python train.py --n_layer=10 --d_model=192 --n_head=3 --n_kv_head=3 --head_dim=32 --d_mlp=576 --vocab_size=1102 --activation="gelu" --norm="layernorm" --norm_place="pre" --norm_eps=1e-05 --positions="rope" --rope_base=10000.0 --rope_fraction=0.5 --qk_norm=false --attn_scale=0.177 --bias="none" --tie_embeddings=false --parallel_block=true --extras=["capped logits"] --init="normal" --init_std_qkv=0.0361 --init_std_o=0.00805 --init_std_up=0.0361 --init_std_down=0.00805 --optimizer="soap_variant" --lr=0.00579 --lr_mult_up=1.07 --beta1=0.95 --beta2=0.95 --lr_head=0.007 --warmup_steps=200 --schedule="wsd" --decay_fraction=0.875 --decay_shape="exp" --final_lr_fraction=0.02 --batch_tokens=65536 --seq_len=1024 --doc_mask=true --train_tokens=208400000 --steps=3180 --dataset="wikipedia_en"
Each number is 128 + 24 x the weight over its row's rms, rounded and kept within 0 to 255. Layers, rows and columns count from 0. The size above them is the row's rms in percent of the matrix's.

# layer 6 MLP up, 576x192, rms 0.132, rows 21-56, columns 96-191
size [106 100 101  93 110 106 104  91  91 101 101 106 113 110 100  95  96 101 105  91  90 101  99  98 117 103 101 104  89 101  88  96  98 101 106  99]
[[100 136 133 187 136 125 137 143 153 116 137  78 134 155 127 112 139 148 138  90 102 151 118 134 123 110 129 127 146  89 140 153 169 135 164  98 158 139 125 147  80  83 107 170 130 148 160 110 151 122 148 106 158 154 138 152 162 155 114 120 129  84 130 119 140 137 121 140  85 139 136 119 124 121 123 101 125 105 193 171 138 109 110 107 168 128 130  80 150 161 160 139 138 124 140 120]
 [130 149  99 148 103 131 136 100 133 131  90 150 155 108 140 102 167 138 134 131  96 162 144 137 121 129 148 116 132 110 161 138 152 102 163 118 124 118 134 152 108 137 146 109 113 129 138 115 119 107 110 142 143 123 142 187 101 137 141 137 132 161 132 129 100 135 129 138 113 144 165  94 123 183 136 162 138 139 138 122 153 133  82 172 126 154 142 148 142 160 132 109  90 103 149 127]
 [177 130 143 154 147 143 157 123 123 127 108 132 114 163  92 117 155 143 162 173 171 108 150  89 112 146 102 134 141 112 121 110 154 145 104 155 110 141 128 133 176 140 117 133 135 158 133 114 135  48  84 134 118 140 134 153 142 154 146 156 114 108 145 109  93 160 147  92 130 106 158 108 101 150 148 140 122 138 129 134 145 112 134 144 184 118 146 179 133 123 131 138  87 128 141 124]
 [148 100 152 110 113 169 125 107 143 117 113 124 164  74 108 176 149 163 122 156 134 117 143 134 160 153 158 119 109 153 113  99 145 145 125 128 113 124 134 133 156 107 135 115 102 130 170 124 121 146 109 126 140 133 125 128 103 150 101 158 176 133 108 130 102 143 153 126 142 136 126 133 155 178 124  93 109 129 157 126 121 102 146 109 138  55 111 125 146  82  94 172 121  94 136 151]
 [ 93 138 121 169 123 157 138 113  95 101 128 148 118 128 153 108 136 134 160  95 128 145 149 105 154 127 158 144  95 131 117 111 146 128 108 165 137 158 152  65 151 160 126 148 126 133 120 177  87 149 166 178 130 160  85 102 137 151 121 148 139 146 123  80 107 107  82 128 109 107 151 104 116 161 139 110 164 102 130 109 112 140 150 114 102 124 106 102 111  97 107 110 125 151 129 139]
 [114 171 152 132 119 113 181 136  79 107 117 138 146 142 114 138 155 126  75 105 132 152 112 121 130 149 157  83 112 173  75 129 155 144 158 114 101 133 137 163 112 164 151 140 123 150 135 128 122 133 100  96 134  95 106 129 111 116 110 130 121 108 148 110 126  95 100 123 157 132 125 169 165 107 134 132 107 140  89 102 130 142 134 115 146 150  69 136 151 110 139 121 126 135  87 128]
 [116 148 161 149 120 144 121 122 119 134 119 139 154 128 167 116 121 117  93 131 160 115 156 147 135 145 163 119 105 174 126 136 157 119 114 121 121 121 172 138 146 143 153 160 180 180 153 141 125 171 122  97 103 101 158 131 145 130 147 122 136 126 126  95 112 161 114 161 116 117 125 158 152  82  81 116 154 165 138 131 122 145  68  98 139 123 120 110 125 116 100 114  95 110 120 120]
 [114 115 129 113 147 125  88 110 111 171 135 127 146 114 121 125 166 123 139 138 176 150 129 130 102 139 146 122  85 151 141 163 158 127 147 123 126 105 100 112 140 200 115 138 153 129 131 190 121  92 155 142 161 130 163 140 113 129 163 121 143 161  93 130 141 123 132 136 117 155 145 130 180 148 124 120 164  99 111 179 147 112 108 165 133 138 126 132 124  91 101 113 158 159  93 114]
 [ 74 111 115 121 150 109 115  54 134 135 149 135 187  74 132 123 102  86 134 125 101 153 114 128 159 100 116 138 115 159  92 121 141 152 127 137 143 128 110  95 127 127 136 109 130 107 101  86 148 105 156 121 143 160 133 131 169 108 152 147 133 163 127 154 113 112  89 103 141 127  96 125 115 132 153 177 144 114 126  74 153 147 151 133 146 118 110 142 139 128 118 159 128 179 110 145]
 [113 132  63 129  98 147 128 144 108 133 124 141 111  95  89 124 127  72  87 131  70 124 140 114 151 123 123 103 143 160 105 122 156 133 118 107 118  83 121 129 115 150 108 141 111 142 172 122 101 130 136 110 152 127 122 129 135 138 131 108 128 134 143 168 119 154 117 188 156  99 121 116  60 117 117 143 124 111 132 165 140  95 149 148 142 139 139 123 122 173 123  98 168  98 145 119]
 [135 156 112 172 149 123 137 128 116  87 158 133  95 120 124 101 134 105 145 126 142  78  80 128  79 119 130 126 124 135 106  79  98 141 115 130 145 125 165 149 124 156 139 173 122 126 104  82 123 136 133 108 101 163 157 156 155 126 147 128 126 137 141 135  96 124  88 150 105 109 191 148 136 140 147 157 141  97 119 171 114 129 181 147 150 100 161 109 114 130 126 108  97 117 168  87]
 [115  79 149 137 130 133 166 165 128 151 143 203 134 155 145 167 133 124 147 129  73 154 152 107  97 133 151  88 143 125  67 101 121  96 121 123 128 158 147 127 153 124 122  92  93 100 127 102 124 100 132 114 122 108 143 113 121 166 129 120 150 140  95 169 102 180 138 152 127 126 104 112 123 157  68 138 107 108 106 178 121 158 147 136  99 117 171 140 111 123 145 128  96 161 135 109]
 [144 127 104 145 135 163 124 157 132  85 159  98 155 114 108 182 126 128 113 129 141 129 106 106  89 130  89 127 118 122 113 147 130 144  93 123 114 120 111 105 127 170 132 117 158  78 169  63  66 122 113 146 124  96 107 106 125 174 142 136 157 133 138 124 111  99 132 101 131 146 126  81 150 102 118 101 132 105 137 122 127 101 138 131  94 140  79  75 180 126 118 139 142 111 125 141]
 [128 154 146 136 104 139 132 108 160 115 132 137 144 136 174 127  75 102 135 141  93 154  68 133 117 135 153  59 102 132 110  82 120 138  86  81 135 120 101 116 142 161 162 115 106 123 152 140 189  85 142 183  95  89 157 160 146 109 110 124 136 133 126 150 141 102 155  98  94 140 113  99 117 134 139 124 122  91 140  84 137 140 170 138 152 100 126 130 151 132 147 131  89 174 158 103]
 [165 138 131 147 112 139 136 122  98 125 131 129 147 193 129 151 121 117 160 110 118 163 130 126 107 137 158 114 115 147  72 121 111  86 155  98 106  83 128 144 147 130 146 126 117 141 155  56 143 153 144 136  96 142 139 112 135 143 119 101 145  94 138 144 170 112  97 150 113 173  59 106 113 111 157 108 134 111 130 128 152 111 117 168 136  86 130 121 108 162 145 125  98 128 118 141]
 [129 131 107 153 128 108 139 143  86 119 132  95 117 140 119 155 113 130 151 112 130 136 133  93 159  83 130 134 109 107 164 147 163  94 155 121 169 142 149  72 133 116 131 109 120 137 128 135 132 139 117 124  96 143 146 127 117 127 123 127 120 122 155 115 135 164 113 146 108 126 115 107 102 163 142 123 163 155 153 126  62  85 143 128 126 137 180 139 148 162 133 118 157 119 145 161]
 [128 155 105 165 136 127  98 125 122 131 141  61 132 131 154 111 156 150 123 173 143 151 123  67 140 122  91 105 104 110 118 136  82 127 164 153 128 137 144 109 135 162 155 125 116  85 110 157 110 117 139 160 138 170 173 102 128 106 136 105 126 109 151 114 142 107  80 120 115  85 146 126 104 121 124 144  93 106 134  89 109 171 155  69 132 136 138 116 123 141  79 128 124 128 143 155]
 [114 130 114 141 121 143 125 139 127 133  92 170 171  81  76 120 118 114 134 164 133 118 143 126 110 169  92 114 162 124  89 172 147 107 149 113 189 159 151 128 125 104 145 136 151 116 150  77 127 124  85 165 156 170 126 125 138 160 116 143 189 150 125 135 148 134 110 135 139 107 129 130 144 134 133 144 124 147 108 137 120 118 135 115  88 110 120 109 114  95 123 129 137 148 149 173]
 [143 113 149 138 139 120 139  91 195 109 140 145 149 156  88 101 118 117 143 117 123 115 140 110  82 127 140 118 114 129 134 119 118 121 127 134 137 154 136 131 160 139 118 111 159 168 144 112 132 152 110 128 153 108 139 107 152  89 137 134 119 144 127 177 122 187 170  99 137 122 163 127  83 101 117 133 159 117 167 125 102  98 168 157 106 126 118  94 106 109  95 138 124 140  93 151]
 [137 163 104 125 135 145 128 136 109  90 151 141 126 114 124 128 128 144 105 101 148 141 147  91 124 116 122 136 120 153 164 118 148 127 133 161 145 159 140  99 115  99  99 124 115 168 151 124 117 125 126 137 108 114 137 125 122 128 122  84 131  85 146 202 128 155 133  78 112 102 125 103 143  97 114 144 160 120 150  98 113 144 145 149  90 161 130 101 123 108 112 179 159 153 113 118]
 [105 153 112 136 137 103 126 124  91 158 100  78 109 132 106 170 122 130 148 121 125 133 143 138 152 111 171  97 117 167 132 155 170  97 120 100 154 119 147 150 145 114  74 132 136  95 155 153 106 122 103 100 147 131 140 136 110  96  99  82  81 127 141 106 145  71 133 132 136  86 136 145 149 149 114 111 100 141 188 137 120 136 112 119 171 101 109 115 103 123 143 143  81 117 137 121]
 [160 135 151 155 140 134 119 135 108 115 132 141 141 111 128 145 123  76 133 127 132 145 141 110  88 146 126 127 124  82 171 125 101 129 107 158 118  95 156  98 179 136  98 128 131 123  88 159  97  84  98 112 176 117 131 106 171  92  88 127 183 130 135 163 105  74 143 114 110 158 132 129 145 135  96 143 137  78 163 133 133  84 176 170 136 197 111 153 151 138 157 139 148 134  85 159]
 [143 131 102 113 129 106 136 128 124 123 110  94 158 141 132 107 135  63 106  92 152 112 151 131 115 143 155 112 139 137 120  88 132 117 136  99 107  77 121 147 141  97  99 178 115 119  90 150  98 134  97 140 150 116 151 110 101 152 129 104 135 174 154 122 117 100 130 124 136 137 118 137 134 152 125 137  99 113 120 148 115 101 133 137 144 164 106 126 138 139 132 113 140 154  90  94]
 [147 135 123 118 149 115 131  94 149 128 115 115 109 129 155 116 129 175 128  66 164 159  95 103 113 110 125  92 151 155 156 134 149 165 114 145 127 142 125 133 119 146 140 117 122 157 135 167  90 113 112 151 127 108 157 109 171 110 136 157 151 110 153  92 118 107  93 154 123 100 160  88 156 117 135  81 159 155 149 121 160  95 121 126  81  95  98 130 122 109 157 167 132 104 127 123]
 [132 112 143 144 154 102 107 137 146  94 133 200  40  89 116 145 164 152 104 144 169 152 130  99 114 129 158  72 133 130  69 130 176  83 138 137 102 145 103 148 112 124 132 159 156 134 129 165 102 160 140 113 116 171 127 139 127 137 143 150 146 115 119 148 120  76  97 149  85 124  62 113 104 153 137 120 112 112  91 143 118 142  99 110 154 167 105 107 151 109 113 118 124 116 168 105]
 [104 154 125 141 121  78 159 131 150 122 157 107 138 134 117 141 108 132 141 143 151 105  99 134  93 145 117 138 154 127 138 143 151 154 110 130 133  87 131 168 163 193 122 129 116 119 139  79  91 121 156 112 143 111 153 122  84 125 116 131 134 104 117 161 148 142 129 113  97 141  93  95 148 147 126 102 168 146 163 127 148 141 107 178 143 117 115 142 125 166 121 153  99 151 168 144]
 [123 179 163 131 121 110 113 102 149  83 147 148 115 176 109 132  75 137 110 130 133 147  99 157 112 169 107 107 166 135 115 101 135  96 137 123 117 158 145 144 124 111 132 140 119 122 113 106 158 116 153 145 149 104 107 140 126 120 170 125 107 104 106 164 164 134  91 143 113 122 107  90 128 140 131 177 119 160  82  98 130 123 175 129  95 133 115 142 170 137 115 156 170 138 120 101]
 [137 130 134  71  99 102 102 186 133 124 172 134 135 154  88 107 114  97 152  86 134  94 121 110  96 125 148 134 137 141 164 128  96 110 145 156 154  88 154 106 122 145 152 163 136 141 108 106  93 159 150 131 120 114 127 122 138 134 126  94 120 137 119 130 137 167 132 159 133  96 123 160 118 130 155 119  91 127 124 130 141 132 128 125 134 122 152 125 116 109 112 140 157 112 129 114]
 [124 142 178 153 128  88 112 110 125  98 111 123 111 115  97 144 171  93 137  89 120 119  95 111 122 116 117 106 145 120 175 136 149  93 137  91 114 149 116 105 102 143 117 101 136 164 123 143 141 151 114 131  85 104 159 142  99 133  84 103 128 158 117 124 133 104 111 156 157  92 123 175 123 110 130 144 114 117 153 128 111 113 151 128 121 161 146 133 109 121 167 155 157 123 136 100]
 [129 132 110 153 138 103 115 138 136 144 112 135 156  88 145 182 125 100 134 137 157 105 110 116 124  96 125 136  92 136 153 169 122 137 131 150 144 144 176 117 138 158 104 127 120 139 151  79 147 125 174 144 137 148 170 139 167 130 167 177 104 137  57 148 147 138 128 141 115 127 150 145 155 128 147 167 148 183 125 126 147  63  98 138  98 133 147 141 134 156 161  98 157 154 146 129]
 [158 105 166 137 114 127 131 144 110 146 127 106 149  55 139 157 175 108 114 105 125 154 151 124 109 158 122 154 134  80 163 123 110 142 164 129 160 145 147 130 121 134 184 149 142 128  73 105 130 177 137  97 118 141 122 139 172 128 108 132 170 137 145 151 182 155 165 149 188 124 100 129 157 114 129 116 143  94 166 108 150 113 114 114 108  86 114 134 149 131 196 134 152 112  88 111]
 [104 141 140  94 126 113 132 127 130 103 125 104 138 134 119 147 149 109 109 147 118 102 137 106 163 117  88 121 134 137 129 114 108 142 140 125  92 140 118 108 100 119 123 190 154 114 139 134  94 140 107 133  95  70 123 133 119 103 148 109 121 113 122 114 140 125 120 163 137 120 119 129 113  67 126 102 159 133 144  78 153 158 132 142 137 166 147 122 153 171  52 123 120 145 133 121]
 [ 90 131 151 123  85 133 117 152  94 131 109 150 147 104 113 134 162  75 128 111 150 168 108 165 152 105 108  98 119 149 100 157 134 176 133 193 118 141 185  84 139  91  96 103 128  76 131 136 139 163 146 118 120 115 127 116 120 166 107 117 151 107 111 132 106 180 106 135 103 136 181 115 113 124 151 132 143 115 131 135 123 140 137 126 123 163  85 122 134 148 130 159 165 134  95  95]
 [132  93  95 105 176 145  98 122  98 130 107 150 133  89  88 103 128 131 132 157 111 107 122 140  77 142 137 126 111 111 114 130 112 118 119 150 112 134 150 129 129 148 117 125 145 131 131 147 184 124 165 148 125 184 129 119 131 121 122 159 162 118 119 115 144 140 107  86  83 120 158 127  96 142 124 165 127 163 173 102 165 171 158 139 142 140 105 129 138 147  94 116 125 115 123 148]
 [119  73 154 131  91 107  95 146 141 123 100 141 153 114 140 105 125 160 104 130 167  80  98 128  92 111 115 110 154  79 113 179 114 151 168 138 153 118 101 105 143 115 104 124 173 167 123 180 128 125 117 132 141  96 152 126  89 157 120 113 113 125 110 141  95 130 146 124 129  83 101 135 124 178 151 131  77 154 134 121 158 118 131 162 139 102 158 115 129 105 125 135 153 150 172 124]
 [101 104 126 110 131 116 137 123 139 110 115  96 152 147 143 118 147 166 149 137 146 172 119  99 178 127 121 123 143  92 132 119  89 126 139  91 127 125  90 112 140 159  86 155 122 106 136 103 105 122 134 117 157 151  77 111 109 116 128  72 151 132  75 110 155 123 142 127 137 150 111 107 124 128 106 106 136 116 168 108 137 114 141 111 118 150 138 164 166 176 150 128 124 121 155 106]]
# layer 6 MLP down (transposed), 576x192, rms 0.125, rows 21-56, columns 96-191
size [ 96  92  99  96  99 104  97  96  86 100 101 108 100 106 107  92 107 100 109  98  89 108 106  91 110  95 100  87  98 101  91  93 103 100  96  89]
[[121 149 153 129 108 144  87 160 120 158 107 180 128 103 111 155  94 137 135 151 122 147 120 137 132 134 120 107 135  85 117 104 132  94 128 113 119 163 117 117 122 174 163  73 143 141  94 159 153 154 143 126 101  98  92 136  77  71 135 164 150 156 137 122 143 128 144 137 115 139 109  95 106 157 123  85 129 107  90 153  59 169 136 126 101 160 158 136 121 149  79  67 116 104 121 112]
 [158 125 140 119 157 118 130 101 135 145 180 135 120 146 150 174  96 158 150 129 123 111 117 126 132 138 133 159 150 133 114 125 102 111 171 135 103 136 134  76 109  94 127 137  94 160 154 153 189 148 166 141 136 138 142 131 169  97 107 124 106  98 118  84 141 102 123 141 124 150 149 123 165 113  88 102 125 123 129 124 136 130 161 109 122 135  89 171 146 105  89 120 142 131 119 123]
 [134 103 133 110  85 104  67 155 144 127 163 169 117 100 181 135 114 126 126 154 151 111 140 129 137 139  95 141 127 116 154 124 181 106 134 159 138 153 137 114 149 123 129 107 133 132 145 147 122 148 117 111 114 102 164  93 138 123 150 100 114 176 110 169 165 143 142 129 130 131 180 159 144 107 159 108  94 140 104 158 109 143 125 124 100  77 167 170 112 126 146 139 124 154 130 153]
 [117 143 120 124 126  89 104 119 174 139 105 112  94 150 170 121 151  50 121 119  95 116 126 133 124 131 181 177 118 154 121 141  90 103  83 109 157 142 102 101 116 113  86 107  93 141 144 127 125  98 133 139 116 164 116 145 163 114 157 106 126 122 135 115 128 138 174 113 122 132 137 114  98 129 142 135  82 141 131 125 116 133  95 166 123 148  87 116 110 142 142 128 167 142 171 124]
 [133 121 132 118 105 105 113 113 115 129 137 129  81 165 125 143 105 101  81 103  69 117 151 123 139  95 132  93 119  93 122  94 119 125 136  79 114 115 111 127 156 180 120 175 167 149 127  93 125 165 115 134 143 127 137 131  95 126 121 143 135 116 103 124 126 145 149 111 127  89 107 113 114 110  94 118 191 165 135  91 119 166  85 144 135 143 112 126 100 173 127 164 126 137 128 134]
 [146 107 138 105 161 146  71 121 160 133 126 124 170 127  75  81 106 135 150 105 113  81  73 108 138 118 104 113 121 142 174 127 112 136 156 137 153 172 128 145 168 146 134 137 105  59 177 133 127 162 143  86 120 129 104 138 114 117 118 162 114  70 137 142 105  57 143 135 121 119 123 129 116 147 107 125 177 161 128 123 144  79 159 145 158 155 116 141 171 144 128 135 107 120 107 135]
 [122 136 110 141 155  93 154 171 161 156 122 146 136 129 134 149 129 135  97  81 138 149 138  87 120 140 109 127 116 150 174 119 135 140 160 111 140 129 112 105 107 132 173 130  98 117 125 176 122 128 180  91 114 167 140 137 105 109 115 114 102 157 129 136 118 139 145  70 100 116 141 159 148 151 136 151 166 113 114 115  98 116 192 132  97 115 121 111 163 114 121 148 179 127  73 160]
 [148 146 140 119 102 143 113 139 110 141 109 140 120 108 100  99 145 172 151 109 134 141 121 155 134 137 153 183 116 101 102 133 136 133 136 138 164 141 105 165 134 120 122 145 155 159  90 118 152 158 117 159 142 127 109 112 167 125 144 174 120 114 140 114  99 100 171 111 169 125 123 151 115 139  96 126 120 130 149 123 129 113 125 139  94 130 168 110  58 163 119  96  99 119 125 117]
 [157  99 146 165 142  95 126 150 122 132 123 110  77 160 147 134  89 182 105 133 135 156 142 142 113 139  97  90 176  97 161 113 136  98 106 121 169 149 157  97 123 161  77 110 123 125 137 121  88 130 138 110 145 134 113  97  94  86 106  83 118  95 144 107 102 151 151 131 106  99 140 128 131 111 108 165 111 165 136 115 153 105 150 133 142 105 103 161 101 139 127 149  99 149 166 116]
 [133 146 127 136  97 117 142 144 121 195 106 146 115 127 107  78 137 145 123 151 156  91 108 133 152  75 132 114 131  89 163 148 164 125 125 116 111  98 164 115 173 102 183 113 150 176 143 110 136  99 124 141 111  75 169  96 161 126 161 129 165 146 134  95 169 160 121 167 163 159 144 173 103 103 156 128 145 147 106 154 117 104 137 151 151  97 116 155 100 114 113 121 129 100 105 115]
 [160 101 106  98 119 133 123 117 143 161 128 163 128 166 117 129 138 133 168 152 168 142  90 114 155 164 110 127 142 147 171 111 144 174 100 138 122 173 122 126 106 155 121 105 137  97  72 119 158 102 166 144  90 170 151 113 108 137 115 129 162  73 144 129 136 117 104 197 107 140 154 106 118 128 125 181 169 143 139 129 108  92 104 128 140 103 158 117 121 160 118 123 131 148  96 141]
 [148  81 118 123 110 117 140 193 133 124 149 121 109  92 118 140 140 126 147 124  82 132 121 134 178 119 158 150 143  94 137 136 125 190 167 138 126  96  98 104 125  87 154 139 163 141 153 126  98  87 126 149 111 108 141 126 129 152 136 149 155 130 137 112 114 150 102  92 125 105 129 123  79  80 173 101 126  87 134 144 151  96 160 112 150 120 137 102 106 158 133 120 140 100 153 120]
 [115 185 128 101 125  88 110  55 128 135 115 146 137 129 156 122 130 105 118 130 127 155 148 147 167 128 156 144 122 111 162 116 179 150 103 132 118 130 182 127 120 112  76 144 110 156 124 171 140 153 112 148 134 110  99 160 157 108 147 151 147 130 170 112 172 107 136 128  86 112 115 115 122 124 157 150  92 161 124 124 165 126 128 121 147  54 152 146 130 159 139 130 162 138 105 141]
 [137 164 128  93 112 126 147 128 167 128 137 120  70 162 111 130 145 163  95 114 141 114 136 107 151 124 118 129 162  95 104 111 124 140 149 171 132 140 128 125 111 130 139 145 124 139 137 142 110 128 163 147 142 127  97  95 172  95 125 106  98 102 131 143 113 100 108 116 140 102 144 162 131 130 113 143 106 155 161 144 123 145 133 175  96 141 111 112 112 126 143 118 100 146 115 132]
 [152 151 140  99 176 106 130 137 110 104 116  89 126 139 120  82 107 137 141 108 104 112 126 179 113 145  98 140 142 129 146 133 160 128 152 113 127 155 149 139 113 147  99 168 151 134 120 151 139 167 124 122 108 165 119 176 127 173 108 131 108 158 114 132 111 139 152 177 150 138 155 144 192 110  80 151  99 127  59 117 145 123 125 134 172  99 121 165 138 138  92 110 121 142 134 115]
 [115 133 108  99 138 129 153  93 160 103 149 155 144 138 168 146 133 135 120 117 134 111 130 119 113 107 117  90 133 156 103 104  78 132  78 175 105  92 158 171 135 170 138 148 120 145 123 148 134 105 150 129 117  97 119 102  95 116 159 140 131  99 107 120 172 130 152 143 164 111 136 131 109  71 142 104 122 126 126 142 161 141 180 133 143 122 133 117 136 109  91 153 161 121 146 137]
 [119 139 100 204  92 116 131 155 115 102 148 127 138 116 126 128 105 129 124 130 112 103  68 121 169 148  81 127 139 127 147 129 103 134 110 136 131 136 131 128 128 152 152 117 121 130 169 168 121  96 106 118 137 164 107 146 141 100 110 133 134 126 121 134 130 119 141 141 194 125 146 148 162 130 150 112 132 145 119 111 149 158 112 123 164 141  91 116 115 142 114 180 127 104 148  87]
 [107 123 135 115 120 125 144 126 148 128 122  64  83 165 137 126 126 157 140 102 104 136 122 106 106 151 145 143 157 146  97 181 126 122 116 139 134  99 130 109 127 125  92  93 131 157 164 112 115 133  97 145  84  93 151 119 124 132 146 139 146 134 164 120 111 109 125 168 125 156 126 125 138 142  58 130 132 119 124 109 148 148 120 124 123 142 143 115 143 166 147  91 117 138 164 151]
 [ 79 147 144 125 119 154 110 160 124 128 118 113 158 104 143 104 111 112 135 186 122 121  95 126 147 154 117  86 130  99 129 122 155 165 142 145 114 159 164  99 134 154 112  83 130 123 118 114 132 106 106 149 106 172  83 125 112 116 127 105 138 106 124  89  98 167  88 182 112 128 115  88 110  73 123  97 101 138 141 121 130 138 151 135  91 157 166 127 166 112  84 124 134 142 145 121]
 [106 108 112 119 100  83 141 128 161 184 115 115 103 168 131 126 153 146 194 159 108 147  98 124 120 141 157 141 126 112 132 148 109 153 174 103 136  90 110 124 145  81  91 135 144  96 133 126 114 117 101 139 114 115 177 100 164 108 112 128 153 151 124  67 129 123 126 134 141 121 127 137 144 150 126  80 129 119 131 175 136 110 151 124 146 155 136 147 103 152 111 145 143  89 100 160]
 [113 108 106 140 151 153 141 149 151  98 117 150 121 112 171 139 128 138 141 134 124 143 110 145 137 137 113 110 122 170 147  90 156 140 157 133 132 102 123 132  89 131 127 102 120 159  95 133 134  92 195 162 143 182 100 143 129 125 141 139 154 159 130 143 128 107 130 116 152 132 134 131 151 116 172 111  96 158 128 124 106 157 125 145 110 154 128 118 127 150 103 168 126 130 112 183]
 [141 148 101 172 119 128 123 112 154 155 160 152 120 162 105 168 130 110 105 126 142 136 118 128 128 138 108 145 145 144 127 126 125 142 120  65 141 117 121  93 122 158 128 127 149 112  91 114 121  89 144  93 161 151 138 132 125 111 126 110 123 103 110 148 137 138 113 130 132 120 169 121 198 154 122 148 130 131  93 139 114 127 131 135 107 138 134 112  99 139 136 126  59 115 122 100]
 [142 102 109 144 111 166 142 159 137 135 157 120 124 157 118 120 123 127 166 151 105 176 126 129  98 143 128 114 129 105 135 101 150  92 117 125 136 123 162 166 104 125 114 135 166 145  78 162 136 159 145 132 158  89 126 135 152  99 115 120 132 188 132 124 154 124 119 112  91 142  73 127 128 136 101 159 113 137 134 114 142 126 102 148 143 146 150 176  93 128 103  72  92 118 110 145]
 [134 157 149 110 126 109 134 102 121 147 143 141 136  99 162 143 152 122 121 154  96 113 130 142 134 114 147 145 142 153 135 102 102 144  99 100 159 136 149 139 121  86 130 126 115 150 117 144  79 143 106  74 129 109 104 120 145 138 140  98 142 102 154 117 161 127 136 132 133 120 126 128 137 131 100 125  82 125  94 174  98  85 106 115 153 148 138 109 123 172 177 121 118 131 102 149]
 [161 131 134  84 117 115 103 110 126 111 138 139 101 104 162 165 144 154 137  84 114 138 127  85 100  97 143  70 127 143 134 136  84 105 108 156 120  77 125 115  98 121 126 123 129 154 156 135  99 130 119 144 163 161 137 144 132 162 142 135 101 136 160 115 141 133 111 116 105 133  86 111  73 133 159 143 107 121 140 147 105 135 103 143 145 125 152 160  99 130 154 147 110 122 106 133]
 [ 85 168 100 110 183 151 149 104  93 135 150 188 136  80 125 133 177 110 136 117 113 122 130 141 116 129 142 166 107 122 105 143 161 136 120 140 129  70 163 138 115 119 116 103 117 155 114 132 164  94 110  95 148 150 140 135 166 138 119 177 141 116 172 140 135 122  87 117  94 111 140  95 100 120 108 168 107 122 142 125  96  82  91 131 110 114 120 147 155 154 137 127 114 139 110  95]
 [103 118 113 132 100 134 154 113 117 110 162 130  90 166 112 127 191 129 167 145  82  97 154 127 123 148 129  98 106 147 167 147 139 143  93 148 164 122 146 114 131 151 117  98 119 163 143 145 155 126 165 124 162 111 167 112 120 121 100 144 101 113 124 137 178 141 163 151 136 113 137 175 175 103  99 129 133 150 145 139 101 142 147 150 142  86 105 168 136 112 158 115 123 125 118 136]
 [126 106 120 145 141 117  84 139 113 142 145 128  99 143 132 179 140 110 120 176  99  99 127 148 163 133  90 124 108 165 103 148 115 178 113 138 165  94 129 143 129 146 128 128 107 100 171 163 143  85 127 135 125 131  83 132 152 134 127 149 133 121 137 137 155 109 122 140 121 126 164 171 119 121 123  91 116 172 160 145 181 140 148 148 151 106 126  84 108 151 136 135 135 161 129 194]
 [102 115 148 134 102 180 140  72 138 101 141 140 122 140 128 130 124 132 104 178 135 109 136 123 182 136  84 177 145 166 132 115 144 127 149 135 134 112 121  95 119  80 125 130 112 126 141 154 156 183 107 155 134 108 160 126 143 122 130 147 121 115 105 104 146  79  77 126 141 154 119 125  98 118 124 112 115 150 168 182 140 147 116 115 137 107 134 181 139 153  84 174 133 175 141 120]
 [143 134 150  80 113  95 140 102 142 166 130 118 137 157 111 146 134 149 142 114 115 138 156 123 159 153  86 100 153  86 128 120 106 140 147 148 117  96  99 148 139 136 172  96 129 129 102  96 110 139  70 122 150  71 136 140 107 107 146 129 135 129 139 127 100  85 157 140 123 113 101 127 124  91 163 119 101 124 147 121 147 110 134 137  94 129 189 136 160 104  90 142 107 163 143  89]
 [ 80 116 137 135 136 101 105 107 140 137 143 148 109 166 125 134  46 145 155 137 164 107 134 161  90 149 138 129 120 110 168  71 159 126 105 130 101 126 156 126 140 103 116 114  98 130 135 121 113 152 184 127 129 149 133 116 106 124 156 147  99 128 112 161 141  91 109  77 111 121 156 152 156 131 111 175 118 125 149 142 110 145 105 117 145 140 118 177 111 107 163 153 118 157 124 149]
 [110 130 111 121 106 125 145 141 146 190  99 104 135 119 122 138 104 129 140 167 131 126 100 116 167 188 186 103 106 135 101 136 181 160 147 108 132 161 101 120 161 135 150 125  99  94 134 183 142 127 154 142 118 134  89 111 154 111 125 108 107 140 110 112  98 129 118 120 131  80 114 148 145  90 120  80 108 130 121 128 155 163 162 165 105 106 140 121 155 122 110 114 107 117 117 152]
 [153 144 130 139 113 136 135 145 121 112  73 114 129  99 138 102 121 120 120 143 168  80  96 164 116 106 139 135 115 167 162 137 127  92 169 137 149 150 151 142 121 155 116 127  99  97 124 153 142  87 100 108 121 135 127 128 107 153 120 154 133 190 111 130 172 116 130 135 108 117 119 122  88 146 137 142 150 119 117 132 101 156 181 147 116  76 145  84  77 102 144 157  95 197 148  98]
 [137 187 109 106  96 119 128  99 105 131 141 123 149  91 119 133 164 128 131  81 115 117 146 150 139 108 133 162 132 120 158 116 138 106 130 141 146 148 108 163 141  75 106 113 152 136 180 104 125 152 149 143 117  91 125  94  91 131 167 112 108 144 164 158 154 137 138 122  89 111 112 117  94 128 112 107 161 116 145 131 129 155 130 159 120 116 112  73 116  98 177 141 130 140 138 138]
 [172 143 125 144 171 135 120 123 108 133 122 108 109 130 150 138  99 132 147 163 149 128 171 107 117 157 141 164 161 176 126  88 104 122 111 131 123 113 111 148  83 160 162 162 130 105 109 159 130 122 171 122  95 154 122 135 145  87 132 125 104 174 144 167 129 104 131 120 149 143 131 151 120 136 132 133 140 140 107 156 122 139 161  96 121 165 125 138 105 145 121 112 104 143 118 115]
 [104 153 101 134 154 112 167 132 111 135 159 135  95 126 137 124  85  94  86 115 100 121 138 150 112 136 130 141 101 145 168 114 106 159 115 118 138 141 136 156 165 104 200 156 151 100 114 141 136 113 141 158 115 133 119 141 130 156 161 116 153 151 124 144 170 153 134 153 146 148 189 167 141 124 117 148 194 130 121 106  93 155 111 113 165 107  80 140 130 104  85 138 157 140 108 104]]